Weights of a small transformer language model: vocabulary 6969, 609M tokens.
Each number is 500 + 25 x the weight over the matrix's rms, rounded and kept within 0 to 999. Layers, rows and columns count from 0. Numbers have three digits each.

# layer 6 MLP up, 832x320, rms 0.0408, rows 361-366, columns 160-319
489531543498494518532529488526495471500448514490513525556487516532452510506530555461492513493496485559466493531545522478508500502523536490503519483510460529491455469484510505474555510474453468503478504494509495512507536512482485549513484496482474529513484533475522521519462518502477500481523511492553535484549520477523527489459489502489501502511491502532477508527525509500498504482470468481538503493468476468488506509507463549522502490477543489488509528487515497506491520501495548
495498524527432446499513512489523482545429474541516492525520539454514485494478526453465485441512504464503486498502478499550525507548470490527485513529514480492506531528493464535485526492520488443519509450440502464495522483472496466502510552471495481519501496482523538470526508493491488497476507490473524494475472491534513444506488500488522513473532514501534517529535469485478455487547489467497489436502483523442509531507483541486453526501473487534492543519484483464491538504478535
514509406491459478455518485490535473482440541488535544535511459492532496472515520498506498494565505476485520488495520530563439478475483505488480496485497489492507541530504485497480485506524491456487511575487478523569464437518487531495589466560478474543469481519498491489461502450509473471528486518520500566486494507465514508460513495575569510481533462527476515538590494482521516477479466515550504515478558489516455539495496472468532483524504489514472488518477497489503503473480515
538510513519474499468515486490477498505509502534515475534482478481498506464541421558484546462510518542468475474518473473515470480507527483494460493488543500522497514504542482516534485471478506516521439509528442483489502542504487529541509485512529506472471432478483461499472467475462481475530510497505459462457520498491463495501553508486546457511517502510477511484569518430542484486474493497556498503516480487490494503540541514465497527537571525520494540506489483522485560529447498
477469519451502474481479543485538497489497511459511469466486486478497467487489504514512488553513510486523486477497495485464530448471473481551579504493504526512510478535450538483470577496490534474501515481522500484488510477534566482500492507524501479500503494515495512493514525484499489505483525540471495492496508525470479509486451503539507466525502507478504492555505466531495527483528455533492507467491512474474486498507460455495484536510518494488502485483510531456493465506485459
478485526513467533502539473588530477501497490510449527499510509554538494475499501504500514511511546519495513460509510487541454487517497535481508541526516489497500527483541428472454477506457543476500557496547540533557480471474459512497480492535530536477528493506428484505559502457498492498491511544505514516469530492523491469513524493497530500509480489502529437502491476493502443534477519510492488435478437519463545441532477430498535477518506520505476492504501454515518530493464521
# layer 6 MLP down (transposed), 832x320, rms 0.0376, rows 361-366, columns 160-319
580510476491496515486490531539511526505479515513497526495514504487496536561516507509533495540521496478522469514513502488491504462478486496522534531491519483504514494491452501486486472492522517473469507536490497532501449507526465497539520465498468501523519446477545484478506510489488489483540518491494504461494494529462494484520539504485464512547564501490488528513551516495498549502502515475512478496516539493531503492443517516432489513528487476464487487536465490518513451539501461
547530534457530486551514498476489503536473501527492485461536454547483507519540466488518515559514524488484496501499508513480476490498500575510515457530506497503541513505515472531488506500455512507568513518545499501483471496503504513475532530521497466507516502511505464512459478467519465542504453490497497471518507512487483495479448494495492507505517507507439485513461504498523487520531532510513509496505545472514513513495497505536528492543478519501464464516483515539495443482522553
480457547448499478497476498519480474470534477446515502477490471517553470512526524481501523527514494511492541535494506547505483509547520496473486506543503507516453497525471487510482533504493489477481495508517472484510512556469516493474542503500523494556521494508485531480464506475529504562508532508514492525499534510446464501497532488531523472549552528472478483486527499495534484541441534564464511478504511498541477590506482500498529510459480497512479491484475562528505474527489519
503482485501527513514535543505552524482465498530499512512529468499515512502504484508522480518524506448544550549480504541475514519511507517492505505501528527507530515493508462498490537501548477533491501488470479517496531485509459419501504494532435474491580514545489496502443519542483505481476490496474500487486539520480492511526443547465517500521466500528475511509519481522458518546460525551493491539470501535509496518493503482537543459547475473500508475474527508499520510506502516
484409485496484485499542477536473476521484463556487544462481511502488509529531474470545501489501491514502488507485504478463493507494518539504456509517515474524452482500500479494500536503489520525457497511497495554518517548498476470508500541541469488476520509520491495448442432494497500474522481496520526553501496518521535469484517592463493499494517549502526484486485556501515478494487519489493492528515527537517464500510514536464488488523522478454487559508452485507484529473503534
466507528493470488583532516528498532482481489487510521530513492495494500502519499537534496513516504480548519513512532490513480520541500541515515487525511525461471489505482519466517507527465492560502585527521516477464518472538517528504498552467506484524499497525496497482533512444531507440516470498486499496483508496433511519510509415539507460488516517480498505458484518547503533517468503443588481492470548535472485517521507507555521455478498520459484526508502500470473555472524516
# layer 6 MLP gate, 832x320, rms 0.0401, rows 362-366, columns 160-319
481510535496493503511533500513525505474499540474486498502489478529467476491484459525504500519496487476500493538471488482457491469533485512482482488494541475491502518509474497497521517485491507550499497552477500501498488524503518545498498530508528452487509513475495507482501511472506512543542482492523498500499537447512492495479490446473500489504491583503495496491434508506497493547515483460510546502470541511563515527496508475536489486540567546447486462499484520532501526511519495
514487525484510492539505518496526554490471447507459486495505512515462490493499495530513517515539444490495534480512450506475509509503460514508465483529447509461479487488517494520491516498486542504490482492482506483466471535495518464453484494471500469483526491536499537506483501510424481507532507520515482492494485479494501436539501463485499486477522507543524514506497520504528480508515518521514505507467484476471550562495489473532475512480462533505520509480517524527515480482516479
487517472509439519499513523520465550547514533525510508453509503494475478534560520509515501459497514475500530491500518552474476505502530505472434471490524452483474535472505547478494469494490502498516536539531498459455487486530491513500538475494516454543449484526518565491544510474506492470466471512537522490513541504464511488531488476484543534476511534493447492481516514514504498480523525502482524485452484504493510497505475471509513464483497537479500505485507469501535530469524488
486486475465399502522521550481492478485503518499495497495524526515526499501488499465495488500520511506528455507475488518552490466502489464527482495489521487490497497464479481481523509487504554482491500461461478534466451496521513477534477542450510486455500522506446478525515575482507504508486500456514442463497515496519522477499468491514500497458510479472468481491556504490507472524496484534496523483468521519510461512480517471498512489497489516582505497519475524514512490492510496
466559473470513503508519499488502512506488492505530533502524491476503468497517541541502499514519444506465487550509475474485445482497488536517521492526537496475489486560514521486496490502510517514500517534506533499460483505518539562542514488531502470504507513515507465506512488476550500531533447500486516496475526476466516452471457494490489527479514499515497522474539490490524494530512459532532513525489543474491491542494476473518497480478480510459484485503480522471447522524448476